Each number is 50 + 15 x the weight over the matrix's rms, rounded and kept within 0 to 99. Layers, rows and columns count from 0.

# layer 11 attention output, 160x128, rms 0.25, rows 55-109, columns 0-127
64 56 55 21 48 41 40 47 46 53 37 51 64 33 43 40 49 53 61 54 57 39 58 58 57 47 61 61 35 48 50 44 53 69 38 34 58 60 48 52 51 54 43 34 53 45 63 59 55 50 58 58 46 49 64 25 78 32 59 37 34 74 32 63 43 48 59 78 36 32 57 24 46 50 33 61 27 55 64 42 75 47 45 53 04 69 58 50 48 36 22 52 46 36 37 65 56 53 21 42 39 41 70 11 48 24 32 58 50 44 19 42 52 44 38 52 65 36 39 51 66 33 68 61 58 40 55 31
54 56 45 45 65 75 37 36 54 47 78 67 38 50 36 45 48 46 50 34 67 53 72 60 45 67 37 67 72 56 55 53 42 43 57 22 80 39 58 54 51 51 63 56 58 73 36 50 60 57 40 44 73 50 45 32 40 59 36 46 41 71 48 40 48 60 63 61 26 37 42 59 43 33 74 57 43 49 61 40 60 73 45 60 74 38 51 55 67 54 61 68 68 51 32 53 90 46 67 49 42 42 29 42 46 64 51 40 50 37 50 37 89 30 58 11 62 41 62 73 33 36 51 33 48 29 15 29
46 72 61 58 68 83 65 71 54 65 49 51 53 47 37 42 55 69 77 43 39 57 59 60 71 48 83 58 56 40 35 71 48 31 41 66 47 40 54 56 70 52 56 56 39 44 23 56 62 13 42 48 50 59 66 54 90 57 61 79 60 65 50 50 13 71 43 52 61 58 12 56 74 48 59 48 84 44 26 71 63 36 70 46 37 32 51 63 57 68 61 51 58 57 61 77 32 46 65 44 66 21 53 28 78 43 83 42 29 39 48 58 53 60 74 50 50 68 51 56 42 54 77 43 56 20 40 38
55 64 75 22 54 20 89 27 26 47 33 80 57 44 33 53 54 28 37 51 08 50 72 37 69 60 56 81 49 40 48 53 65 66 14 25 59 22 62 33 28 78 64 00 48 21 72 34 64 23 70 36 18 99 14 46 80 39 12 46 57 03 20 62 41 48 69 29 72 43 54 72 12 45 70 32 40 34 60 00 62 28 50 60 74 74 75 40 45 19 83 32 46 40 29 19 29 45 49 64 61 58 53 36 52 59 00 73 26 92 75 06 67 69 75 26 60 84 00 24 47 25 55 31 82 53 16 21
39 51 41 33 38 58 50 64 49 43 50 66 54 33 53 40 24 41 50 34 59 53 52 51 29 15 39 18 74 80 44 56 50 47 41 79 45 55 36 46 38 18 53 43 59 64 55 40 42 52 77 57 60 45 46 73 33 49 48 67 67 39 49 87 51 52 56 63 17 30 57 35 43 56 51 28 62 42 21 33 43 25 31 54 48 47 46 28 57 40 92 79 48 86 55 40 50 87 43 30 54 76 68 60 63 27 33 37 55 54 43 20 63 38 27 40 73 55 22 67 30 38 38 60 52 71 28 92
81 73 71 35 79 46 22 46 41 54 39 51 74 42 45 40 45 72 43 60 53 50 83 63 75 45 71 41 38 23 36 41 27 50 53 48 45 51 54 37 56 55 31 52 58 73 36 65 68 29 55 90 51 58 74 52 50 55 65 36 49 47 49 76 45 62 72 56 29 28 40 59 41 51 87 31 81 73 49 64 51 64 40 37 73 35 70 33 63 37 67 55 45 46 54 72 30 66 38 69 17 86 45 40 56 64 68 60 30 41 39 37 48 61 46 57 40 00 41 30 58 57 24 71 43 66 57 48
52 74 45 31 82 61 57 56 64 21 67 25 68 48 53 78 51 70 54 68 45 30 33 53 55 51 52 44 44 65 57 44 38 24 62 77 31 84 54 31 41 59 53 54 41 57 67 25 37 45 40 60 50 55 28 51 71 70 29 64 46 61 14 58 65 51 21 30 26 65 36 62 58 61 45 51 58 75 66 65 65 66 67 24 69 23 55 51 30 83 53 57 45 59 51 51 57 46 10 48 47 53 57 53 70 56 47 82 61 45 52 45 50 30 43 59 58 61 32 74 55 45 64 40 32 51 09 43
78 57 41 73 78 64 37 40 46 59 36 75 38 54 36 58 34 68 83 67 53 54 45 67 39 40 61 55 30 23 48 69 26 41 48 56 21 26 11 72 69 40 30 37 32 61 61 73 48 60 44 44 53 53 56 50 41 42 39 58 55 60 41 63 47 70 67 52 72 22 31 40 48 45 41 45 72 43 56 65 53 46 51 80 35 35 62 60 44 39 46 69 49 26 46 41 64 69 50 78 82 63 44 48 62 43 52 34 65 54 41 77 62 82 48 91 33 64 45 65 53 53 43 42 43 51 31 50
56 53 56 67 26 51 20 38 58 54 31 55 39 65 52 64 42 21 58 44 40 44 57 36 37 37 40 54 56 60 59 86 24 48 63 41 53 31 57 62 80 56 65 62 52 38 56 51 54 45 63 58 52 69 63 44 80 56 42 56 64 66 64 42 67 82 52 52 74 41 74 38 52 35 56 69 68 55 36 36 56 48 51 50 56 51 64 45 23 29 76 39 59 68 22 52 42 62 19 55 30 61 66 32 44 62 43 55 36 57 27 68 26 58 62 42 26 41 47 64 67 57 45 32 38 67 62 44
57 50 51 72 53 54 52 25 74 61 43 75 69 71 54 54 54 89 68 44 51 81 62 37 45 44 20 42 73 29 52 60 66 33 56 38 36 61 50 61 51 19 34 68 31 39 50 60 59 32 15 48 36 51 73 53 48 35 61 63 47 47 34 69 68 88 49 44 59 22 56 33 45 43 24 60 28 46 22 35 07 56 57 46 54 67 29 57 81 62 52 41 55 44 54 13 80 56 44 40 61 55 41 61 55 45 26 33 41 39 39 22 38 49 74 50 52 35 34 57 78 53 42 66 33 47 53 29
19 19 39 57 52 42 54 70 30 52 45 48 39 60 30 27 44 44 72 39 41 48 34 72 62 52 38 52 32 52 50 38 36 74 56 55 47 48 50 67 55 32 60 55 65 45 56 41 25 45 53 59 67 29 59 60 57 54 61 78 59 53 62 64 45 79 46 62 44 85 41 22 51 00 39 39 48 38 93 66 53 56 58 38 46 66 61 09 38 76 57 57 48 35 59 72 36 62 31 45 43 44 23 48 44 39 44 72 49 50 53 46 17 37 21 51 46 37 50 45 54 47 36 25 52 61 70 79
48 13 32 52 55 72 31 44 45 38 84 62 49 39 56 59 13 71 47 30 52 67 26 42 48 44 47 46 49 53 75 63 52 57 56 43 57 35 39 63 36 44 72 45 66 60 35 49 38 40 36 42 46 54 43 62 60 46 66 64 43 51 47 71 48 69 48 37 54 08 75 38 60 34 39 69 48 56 66 41 33 54 39 75 57 72 42 54 29 61 61 47 80 29 87 66 38 41 35 35 30 44 43 63 56 54 60 62 42 62 22 44 69 57 24 73 56 39 70 41 62 49 46 55 47 44 24 60
22 39 82 56 45 67 43 62 69 40 43 47 67 52 35 50 45 56 60 53 60 36 58 44 66 43 57 57 51 31 54 41 45 77 36 32 60 37 36 57 21 36 63 65 64 67 59 48 61 55 45 40 46 41 56 38 46 35 66 56 74 79 49 31 38 28 55 61 31 34 47 80 61 19 37 61 21 13 57 26 74 27 92 75 49 54 26 44 42 33 47 38 46 69 48 52 59 49 25 63 51 63 49 55 74 82 63 96 55 34 31 63 37 34 67 54 48 57 66 68 78 18 42 48 44 38 67 31
50 51 40 39 40 48 57 50 49 35 69 54 49 62 51 36 48 60 70 32 60 47 69 74 56 47 65 76 49 50 63 51 42 35 37 55 39 38 39 13 85 51 50 59 45 48 54 12 42 45 48 56 34 37 38 64 50 50 34 45 51 60 71 65 75 30 40 76 38 67 80 74 53 50 51 40 60 46 39 48 47 67 49 50 41 62 37 75 48 32 57 83 59 33 57 54 47 40 29 69 59 69 21 56 39 28 78 48 36 73 58 43 44 38 62 61 30 81 26 55 26 68 75 81 52 83 53 41
53 51 58 58 54 44 53 59 58 62 44 48 67 64 49 33 77 20 27 47 47 37 39 57 73 72 58 37 40 58 41 60 49 45 60 42 49 41 63 57 50 28 21 59 66 37 25 24 52 61 61 43 49 47 71 70 51 52 67 32 64 37 62 59 55 52 35 79 39 42 42 32 38 23 52 20 68 48 38 59 33 63 47 48 55 69 43 47 61 54 47 36 59 57 43 37 63 39 68 28 63 71 84 58 52 56 66 41 61 40 34 42 22 73 50 32 67 78 71 27 37 69 64 65 72 39 59 46
45 50 58 37 57 53 29 22 49 51 44 53 49 76 56 75 51 59 41 70 33 47 63 46 76 34 73 44 36 35 49 43 36 34 41 39 43 47 67 53 57 66 61 42 51 55 52 52 79 25 47 56 67 47 31 62 40 49 33 43 40 59 37 59 30 98 52 48 50 49 49 39 53 55 31 75 48 38 17 52 80 55 38 38 55 52 67 70 32 72 56 48 25 68 57 16 32 62 74 25 48 36 41 59 47 48 36 92 80 61 63 55 45 54 37 42 31 32 51 29 61 57 57 56 41 75 51 52
63 51 16 58 47 39 78 43 45 37 60 72 61 63 49 51 40 64 70 43 28 40 33 56 45 45 43 30 46 38 49 30 39 72 34 46 47 41 44 51 71 52 68 33 58 65 34 58 59 48 31 71 53 45 47 47 16 56 52 38 37 50 15 47 55 56 42 43 33 62 56 42 41 59 47 55 40 45 57 33 59 44 38 39 38 24 58 60 42 23 41 56 36 52 25 61 72 47 52 71 61 56 18 49 83 27 65 63 73 20 32 57 68 24 49 48 64 64 50 62 33 52 11 39 11 60 47 58
56 77 67 33 46 50 42 36 46 23 28 47 44 60 32 68 53 53 51 46 38 71 73 28 60 38 49 67 36 53 35 64 29 58 84 53 75 39 64 46 47 84 49 65 38 53 27 46 53 31 36 31 31 63 59 52 60 26 55 49 33 63 41 36 60 58 63 31 23 60 45 56 46 75 57 57 69 64 36 26 31 56 86 45 52 38 72 48 34 41 67 23 49 48 64 61 46 68 31 42 27 53 49 04 27 64 40 55 41 40 65 63 42 38 67 50 57 37 39 64 48 70 50 71 54 56 35 54
58 58 38 42 55 54 66 29 60 78 40 68 56 42 35 10 27 57 45 21 29 76 39 65 45 18 66 26 54 53 34 48 41 62 68 50 38 74 51 52 40 33 40 45 40 47 47 53 53 52 63 40 48 68 27 52 54 52 35 48 62 37 48 50 45 63 10 46 26 38 65 35 48 47 62 59 44 55 36 40 36 41 76 52 34 60 24 60 59 60 59 54 57 68 81 36 55 53 66 35 71 45 40 27 43 57 52 62 31 39 54 80 51 57 49 43 66 62 37 53 40 67 43 41 80 19 71 74
58 38 49 33 48 41 49 41 42 40 70 63 54 29 22 51 51 39 64 70 40 48 28 42 41 63 65 43 52 53 50 81 51 61 56 36 51 39 57 51 60 56 34 56 63 53 33 67 33 47 44 35 28 43 61 49 75 68 54 44 65 55 73 38 53 48 54 60 37 53 39 61 34 63 34 33 47 46 60 56 54 36 40 55 72 50 35 61 51 44 41 84 66 49 43 33 75 55 49 21 35 58 42 67 55 55 39 32 45 36 30 36 30 28 61 21 53 41 69 59 32 42 63 62 48 44 27 33
49 22 46 60 46 34 49 66 20 37 72 33 22 39 42 49 52 42 44 69 59 94 50 76 61 46 77 29 50 61 72 72 61 59 70 57 63 52 75 32 37 44 64 63 54 55 31 42 28 71 52 99 58 27 58 80 52 59 65 76 17 38 46 84 49 36 57 52 60 43 45 62 32 54 44 22 43 45 60 75 36 35 49 34 43 42 46 30 37 29 26 72 28 70 56 54 21 41 66 56 64 43 44 65 37 58 59 20 31 55 46 74 34 14 13 79 30 65 63 38 23 46 40 43 54 48 80 53
32 48 56 44 34 40 18 58 42 53 50 62 54 36 50 36 42 50 69 45 52 34 48 62 48 66 52 68 49 40 51 43 57 32 30 39 37 42 40 54 29 59 45 43 43 40 50 40 46 62 38 37 31 57 20 59 57 34 55 63 57 59 50 63 36 37 67 66 71 47 50 62 16 53 51 57 42 66 42 40 65 47 44 59 25 69 53 65 50 63 45 36 27 68 63 41 54 19 57 49 63 67 38 58 68 60 32 26 43 38 58 53 46 50 55 45 62 52 42 46 68 68 55 49 10 36 56 49
60 69 53 45 54 51 58 59 41 79 68 00 49 40 60 17 57 42 41 79 45 19 49 39 41 55 53 56 32 61 59 67 51 45 66 42 24 33 50 71 59 48 29 42 33 43 77 37 31 69 71 42 44 72 53 56 44 51 74 36 64 43 55 80 49 61 38 80 45 53 46 41 44 51 56 59 72 72 42 40 61 48 38 43 59 31 28 21 39 67 59 47 34 69 58 56 67 64 39 70 55 46 82 47 64 32 38 66 69 49 57 35 57 69 66 17 37 17 60 68 48 17 75 27 62 32 57 74
69 30 76 46 65 35 65 45 50 20 45 58 72 47 31 45 33 78 57 71 33 57 50 28 71 43 64 36 47 46 48 60 26 71 61 52 73 45 55 48 38 24 56 50 63 56 55 67 57 12 33 50 53 30 45 40 77 48 55 20 43 59 50 62 40 36 24 35 32 54 79 48 66 56 36 44 46 30 65 73 36 76 46 33 25 41 67 49 24 45 31 74 71 36 68 43 49 66 62 35 78 63 60 51 52 45 69 57 77 60 28 62 63 43 52 54 28 74 49 56 68 37 64 47 45 47 54 75
29 46 81 85 46 48 52 54 38 40 46 88 31 58 47 45 78 41 36 53 32 79 45 48 61 42 48 61 55 48 55 48 68 48 52 51 16 51 46 35 61 59 77 38 09 46 35 70 48 66 37 50 38 43 48 57 68 62 64 71 58 47 41 47 46 35 73 76 74 55 10 46 54 55 64 62 47 64 57 66 54 21 43 41 52 73 64 53 63 69 38 35 57 47 39 52 31 46 43 30 73 52 20 38 42 58 56 32 35 28 58 52 40 43 71 54 34 69 52 53 82 64 51 53 62 48 66 54
38 19 42 64 46 53 31 61 55 40 28 39 38 40 55 69 51 76 67 47 54 44 39 58 60 50 32 49 51 47 87 66 44 38 49 50 51 28 39 50 34 37 35 34 62 56 59 30 49 34 45 46 59 57 58 52 52 61 28 67 53 47 50 47 67 54 55 54 39 68 59 50 58 29 35 77 73 75 27 43 64 56 36 54 57 51 25 44 31 53 49 65 54 41 49 45 50 68 48 63 35 33 51 68 32 69 62 65 51 44 83 69 61 53 39 63 70 31 33 80 65 55 49 67 38 61 27 67
47 52 53 59 51 61 41 47 50 45 35 33 34 35 46 50 88 34 48 48 36 58 58 77 40 40 47 43 58 39 06 30 58 53 40 43 76 41 55 56 56 60 46 40 54 37 28 43 66 64 25 69 56 54 39 34 30 30 48 51 42 30 71 61 52 18 50 72 59 57 50 42 59 36 56 58 67 33 65 39 44 24 67 48 32 32 35 85 61 24 55 31 54 73 32 44 27 16 53 36 58 66 39 59 63 24 47 36 35 56 63 25 46 50 41 69 38 33 56 32 45 50 45 52 58 33 61 23
36 65 55 49 60 33 42 45 73 70 44 42 58 50 40 57 30 74 28 70 47 49 43 65 67 49 51 50 52 61 68 49 36 32 60 64 45 16 62 54 57 71 46 50 61 50 36 41 58 70 41 65 61 56 33 54 71 18 38 66 53 45 49 55 72 89 43 22 85 57 45 42 33 71 57 39 32 55 39 63 47 31 40 59 39 39 14 40 45 56 52 54 69 21 41 52 35 13 71 56 43 34 60 39 07 73 61 37 31 54 72 32 51 44 53 42 44 36 26 55 41 28 44 43 34 99 44 11
63 60 36 29 66 63 63 78 63 47 52 62 57 49 48 19 51 62 47 71 41 74 40 56 56 56 73 37 31 54 53 45 47 78 54 65 46 49 39 40 55 28 56 54 79 40 52 41 37 83 34 68 64 19 65 74 43 48 51 37 52 61 36 63 99 49 17 39 64 57 37 51 60 47 40 38 61 34 65 39 42 40 56 55 55 34 60 62 42 37 24 73 71 52 24 47 08 59 70 54 68 71 18 52 40 27 57 55 45 49 38 40 61 27 55 53 43 48 54 63 68 35 65 72 57 77 49 70
63 44 32 44 66 46 65 55 50 27 56 39 55 37 28 52 59 50 38 64 57 66 57 46 60 30 54 51 45 63 28 34 40 60 58 51 36 54 48 26 48 61 46 43 56 53 35 28 57 51 41 61 46 59 55 28 47 29 58 32 46 47 50 69 56 81 20 63 18 82 60 57 60 75 43 20 62 24 53 59 52 34 59 47 54 33 65 48 56 47 39 30 57 51 26 62 42 58 43 47 52 34 27 39 46 49 64 53 66 78 87 48 65 50 35 60 66 29 66 66 46 42 39 61 73 49 64 54
42 64 58 27 60 49 37 61 43 59 44 64 56 62 40 52 31 60 29 39 56 49 51 53 26 52 55 42 43 65 57 51 43 71 55 52 37 55 61 57 47 31 61 57 45 44 35 70 43 64 57 64 58 52 54 54 50 58 84 54 32 72 23 68 71 47 57 68 56 47 27 47 55 55 53 36 53 54 58 53 73 47 45 36 39 54 30 36 52 38 70 34 28 37 41 38 46 99 76 50 42 45 24 65 77 67 42 26 45 46 40 43 31 61 35 40 46 44 61 46 62 36 40 51 53 26 50 27
51 53 52 59 27 52 64 63 64 47 44 63 46 54 52 28 46 57 34 34 56 69 29 60 45 31 19 53 55 62 64 69 40 61 39 78 72 55 55 54 46 38 66 73 15 59 65 54 44 34 47 67 43 09 56 55 39 64 42 74 52 56 55 43 62 47 41 41 46 50 40 45 59 77 75 53 44 77 59 54 59 64 45 49 49 64 35 26 58 45 69 46 64 39 17 39 41 59 54 63 71 60 45 27 46 39 50 64 33 39 28 65 37 62 58 67 49 96 60 71 76 59 57 80 38 71 80 44
33 40 54 57 34 46 87 46 68 38 54 41 65 37 37 63 51 61 35 47 24 54 62 32 32 62 57 46 66 60 58 48 71 38 28 47 43 40 48 52 55 68 78 54 36 40 40 48 63 34 36 35 34 51 38 43 74 21 36 64 79 61 55 23 28 44 54 51 16 47 51 59 49 48 57 52 41 46 47 39 61 51 37 42 21 56 61 65 15 56 31 26 27 62 40 72 52 56 38 02 48 39 39 59 27 26 38 20 59 37 74 25 67 47 80 34 73 73 54 42 34 75 14 67 49 52 73 34
44 40 62 47 38 60 38 41 38 48 51 57 47 56 42 53 56 57 62 55 67 51 45 58 62 66 50 62 42 41 52 41 33 56 73 46 63 56 48 44 67 40 55 54 57 46 30 47 59 51 72 56 53 43 41 58 52 44 38 50 47 52 43 40 42 47 83 37 63 62 47 51 47 61 48 53 50 57 41 68 83 69 50 49 78 53 44 33 45 63 43 44 53 71 53 47 57 29 52 57 29 54 55 51 53 28 75 72 29 71 53 43 56 53 47 57 41 43 13 35 33 46 48 41 60 50 81 42
61 71 49 42 61 40 59 47 66 39 29 70 36 45 46 60 36 47 32 56 49 40 57 30 00 21 44 45 57 39 38 45 66 47 58 64 44 63 58 65 66 66 77 42 72 45 29 57 77 58 51 45 30 42 68 63 50 35 47 47 56 46 72 34 62 47 43 37 28 43 12 62 35 47 43 49 39 33 77 48 26 68 69 73 67 69 71 22 53 49 71 61 36 50 53 53 42 47 47 47 33 61 40 63 37 38 19 55 48 33 45 33 39 48 43 49 80 26 26 61 45 74 67 53 47 02 62 38
37 49 44 49 46 56 50 67 62 53 33 44 60 55 55 60 40 66 65 33 44 49 54 20 63 37 48 63 63 47 50 72 32 52 58 65 70 40 49 45 62 45 40 40 47 47 70 56 25 51 72 24 35 34 78 42 43 65 70 71 35 41 48 42 38 41 54 49 35 38 50 45 53 57 49 56 69 68 40 58 61 55 28 48 33 70 30 63 39 48 43 70 61 67 49 37 63 67 55 50 50 55 40 47 63 46 39 29 43 36 43 43 41 30 29 80 22 76 41 67 52 70 81 65 57 45 37 53
50 47 50 67 40 54 45 60 39 59 52 26 71 49 41 58 61 56 57 48 60 48 34 39 64 75 41 64 44 56 69 28 63 43 48 57 35 61 57 40 50 72 44 62 53 56 31 54 78 43 39 58 62 42 49 57 55 34 49 43 48 55 51 72 56 30 58 63 35 43 47 56 52 21 34 30 48 44 54 53 50 59 38 50 40 50 53 97 62 39 43 60 63 55 39 59 26 37 59 64 50 61 52 53 42 49 72 47 55 41 66 43 56 69 53 37 73 60 29 54 45 51 58 48 26 38 58 69
47 62 48 49 30 38 67 49 41 78 77 61 66 70 71 35 51 74 63 46 73 62 17 39 80 48 22 35 85 71 52 46 58 43 64 66 25 69 52 49 33 18 55 64 46 53 90 40 43 49 74 14 56 29 54 87 60 60 42 92 62 45 57 25 56 37 33 39 45 11 33 56 36 72 66 44 22 45 10 54 61 51 59 78 53 70 12 00 55 45 47 49 74 44 37 43 67 30 41 53 54 63 45 57 61 86 41 56 73 57 58 30 50 19 71 54 58 68 53 52 44 62 55 54 74 49 43 65
67 44 55 44 26 61 45 39 54 49 57 43 75 59 64 59 37 41 13 42 60 37 56 59 66 69 37 38 44 63 53 58 40 64 46 51 64 57 41 44 43 63 51 61 40 37 52 52 56 53 33 41 68 34 27 48 59 53 38 46 42 53 38 21 18 46 49 27 41 19 50 60 40 38 50 62 38 65 36 58 68 58 51 56 15 67 58 34 60 34 22 36 40 32 24 43 25 53 65 67 37 65 58 67 47 54 43 59 19 52 66 59 59 41 35 63 33 55 46 49 58 65 44 32 56 52 65 77
50 74 80 46 53 65 58 51 56 39 15 49 67 39 35 51 52 40 48 56 47 72 55 35 58 70 50 55 75 63 55 34 59 52 36 82 42 69 45 42 55 27 47 42 46 31 43 39 55 31 45 48 64 50 44 27 59 62 45 67 52 37 59 16 35 16 68 38 57 83 77 30 55 41 50 55 50 59 54 42 41 49 43 36 39 37 65 62 66 50 52 33 59 51 36 58 30 84 58 80 50 49 62 70 38 34 63 68 91 48 56 17 38 55 52 39 85 76 39 38 57 85 52 51 81 22 18 68
39 57 49 45 22 39 56 41 17 38 59 41 52 55 53 86 35 46 41 36 60 34 60 70 54 63 42 27 53 45 50 42 41 52 41 45 38 42 58 52 38 50 49 44 83 42 40 63 65 28 49 78 32 73 45 18 21 29 58 48 29 51 50 45 78 36 48 41 32 79 44 39 40 61 56 40 55 47 39 66 54 56 42 44 53 74 53 46 53 28 99 38 42 50 51 77 38 42 37 57 57 72 62 63 28 18 62 12 57 29 39 80 64 70 36 40 61 58 55 58 50 38 54 49 51 44 81 10
72 50 19 52 66 39 59 16 62 29 69 29 75 33 43 51 77 52 58 78 69 47 44 58 64 47 46 31 49 51 28 25 90 43 57 48 33 69 41 43 59 50 55 39 39 36 42 61 52 49 43 60 73 43 44 41 57 63 16 33 37 55 60 30 22 43 51 36 37 44 38 33 41 46 31 17 59 41 45 70 44 60 38 37 45 39 44 99 58 37 47 73 67 70 38 30 60 36 69 62 20 46 70 42 22 47 53 67 54 18 81 73 52 58 51 40 81 31 54 27 25 32 43 64 52 44 66 46
44 39 34 35 65 42 42 52 50 65 67 52 45 55 38 30 56 63 43 42 48 60 24 73 54 37 43 50 53 55 53 34 55 48 43 46 49 74 54 65 43 67 30 55 60 52 53 53 48 70 67 69 60 51 63 64 41 67 60 37 55 44 61 35 38 62 14 54 50 43 51 56 35 79 26 75 29 46 50 81 52 32 51 44 30 33 52 73 48 36 53 52 60 23 34 52 54 38 37 56 31 50 38 73 41 61 31 41 47 56 27 46 84 48 59 50 62 52 70 37 20 35 61 18 43 59 73 64
54 43 42 25 48 58 37 48 53 55 30 54 69 56 53 51 50 39 57 53 83 69 50 37 44 66 31 83 56 65 58 41 57 30 41 58 60 36 34 49 43 58 52 53 55 50 48 43 52 67 43 40 66 44 44 33 28 48 41 29 51 63 53 64 59 25 46 51 66 49 54 64 73 37 46 45 59 72 42 34 60 31 42 45 46 75 51 63 79 66 47 58 53 80 27 40 67 57 75 50 43 55 56 58 46 59 34 46 62 26 54 50 66 68 62 62 49 26 58 35 41 30 41 45 48 65 48 74
44 36 70 67 73 55 24 38 40 51 74 57 62 44 36 44 76 72 41 61 67 36 52 60 49 33 64 58 73 48 52 09 63 49 54 36 55 46 62 85 62 43 26 68 59 47 70 59 52 43 49 70 45 45 88 54 36 62 27 53 60 30 46 59 43 52 36 26 78 73 82 55 70 41 21 76 57 46 73 96 48 30 51 62 38 63 36 81 46 53 43 22 30 36 49 62 70 64 63 62 44 34 54 43 52 20 47 39 13 75 39 58 50 48 57 43 37 56 54 63 63 29 27 63 31 51 51 73
48 34 52 47 49 56 51 58 42 53 39 63 55 66 61 30 57 40 47 40 53 41 48 49 52 61 34 68 56 43 40 56 54 38 37 56 31 37 30 65 49 48 18 57 67 55 53 35 23 31 32 36 46 75 47 28 28 51 49 82 60 38 33 37 65 64 46 43 48 68 40 68 47 31 47 64 35 61 51 28 43 54 67 22 39 41 47 59 55 70 68 34 63 41 52 76 40 43 14 43 47 64 60 43 61 50 61 26 55 49 29 49 58 65 46 58 82 00 54 51 49 67 39 47 70 45 50 29
60 77 30 37 40 64 22 63 34 37 42 39 29 66 19 75 77 46 62 67 67 47 32 25 51 41 56 74 54 67 51 47 70 43 53 50 54 30 37 38 37 71 56 65 41 36 24 40 53 35 47 35 40 64 71 64 46 62 81 47 67 59 59 51 59 36 60 49 60 35 59 38 46 58 44 44 69 76 59 39 22 57 57 70 74 60 44 45 54 88 47 65 47 48 60 67 21 61 65 33 50 74 14 35 41 29 49 59 57 48 54 50 43 54 40 59 72 47 24 57 54 54 69 42 44 26 57 36
54 48 62 51 40 62 36 45 88 41 22 32 50 51 73 60 44 43 32 53 54 34 41 63 24 38 46 71 54 46 71 47 66 57 37 61 79 38 65 72 47 64 65 42 28 48 45 41 31 25 42 38 36 71 50 33 55 49 38 61 39 50 54 56 60 53 49 45 66 49 52 53 50 61 49 70 51 64 62 42 35 27 21 54 32 77 63 25 55 50 53 35 52 63 67 47 62 42 20 51 40 58 54 37 65 59 48 75 51 29 54 46 59 65 39 55 47 20 71 30 43 82 46 18 49 74 15 26
66 60 58 50 43 54 60 40 60 56 75 61 33 47 47 62 63 56 43 49 83 44 70 42 64 45 53 58 53 60 60 47 40 42 78 70 51 31 46 66 43 30 44 57 33 47 43 35 64 59 38 65 43 56 52 70 68 43 52 47 52 37 55 53 36 46 59 59 61 77 51 78 54 30 35 73 51 37 46 89 43 46 38 35 53 65 46 34 61 54 63 54 13 66 22 40 52 55 34 61 56 39 32 33 38 05 51 62 57 71 44 49 41 63 56 13 45 68 51 59 60 56 55 71 64 55 48 59
53 41 83 43 39 53 56 51 55 54 41 52 64 59 39 45 50 70 53 38 59 53 58 53 62 64 18 40 51 32 48 41 38 47 50 68 42 62 63 39 66 62 42 33 66 50 52 35 60 43 61 57 57 62 25 58 39 52 76 55 51 43 40 32 52 42 44 53 73 69 52 25 70 58 40 23 51 26 51 50 38 39 54 40 35 48 51 47 61 56 63 50 27 58 39 50 28 41 41 37 30 27 61 49 45 37 74 71 55 59 36 44 38 52 41 46 27 99 60 33 71 59 59 36 51 38 22 52
36 43 49 40 34 70 28 56 49 48 52 69 46 36 65 31 27 62 42 83 45 52 38 65 50 50 63 55 47 47 46 59 54 48 58 53 68 82 47 51 57 51 63 53 43 61 77 68 30 69 55 61 48 62 68 33 45 56 32 57 30 59 48 72 22 45 40 44 40 38 13 74 48 64 69 65 41 43 45 47 49 23 49 55 36 29 55 38 52 28 46 44 91 41 81 76 37 63 43 50 59 45 65 57 70 60 51 26 83 63 33 69 38 36 31 55 64 49 78 46 25 54 56 50 33 49 95 66
61 31 56 44 68 66 47 67 45 22 55 38 45 54 59 43 00 62 49 56 27 23 49 70 67 70 48 36 53 32 41 68 56 70 38 63 70 49 63 44 36 32 66 48 58 65 44 55 57 29 51 59 22 33 51 34 42 54 49 66 33 54 64 41 54 65 62 39 72 51 59 42 62 67 51 40 69 80 48 38 41 54 54 63 61 61 87 50 41 35 36 47 55 65 31 47 60 51 70 45 85 22 45 38 67 15 48 49 38 26 65 38 61 28 51 47 50 42 53 00 76 52 64 41 43 44 62 64
47 53 56 39 41 54 44 33 57 41 66 57 47 29 26 45 68 36 34 57 52 45 48 39 15 64 36 63 59 53 87 78 39 54 42 54 66 87 57 38 63 54 52 66 62 44 41 41 71 42 32 54 67 26 48 60 48 47 14 29 28 24 69 31 54 68 66 47 53 56 70 51 35 43 57 65 51 42 13 78 94 55 58 39 49 32 54 37 58 50 60 77 40 62 49 57 56 40 48 42 67 52 68 57 30 72 46 71 66 73 55 38 46 26 51 44 59 59 95 37 59 65 34 67 35 34 28 58
19 26 46 63 52 56 51 37 35 57 93 56 43 66 46 49 48 64 55 64 57 57 41 72 63 47 45 41 54 41 53 46 38 34 41 47 35 47 47 43 66 48 55 41 25 64 57 59 27 55 60 49 42 51 25 48 44 50 51 34 50 69 54 58 64 64 28 55 04 19 55 77 60 60 74 43 56 47 39 55 74 29 31 60 54 45 56 73 54 59 40 50 54 43 29 46 37 15 30 68 64 22 23 61 24 55 58 30 39 25 44 71 48 73 33 42 35 67 54 51 41 46 72 40 64 76 46 48
55 59 48 28 52 48 72 63 61 81 46 54 52 51 48 62 65 26 44 71 42 68 28 65 55 52 55 11 28 39 47 31 41 62 57 51 62 57 67 40 28 46 45 39 48 53 62 36 48 83 49 53 62 44 35 64 44 75 55 43 44 57 54 69 39 86 41 63 54 39 37 32 53 68 43 51 28 73 49 66 73 58 27 05 55 33 79 49 65 22 26 26 30 44 49 24 63 59 51 19 42 70 49 85 55 62 71 61 60 43 31 44 35 54 33 24 23 37 38 52 54 00 65 35 47 35 33 71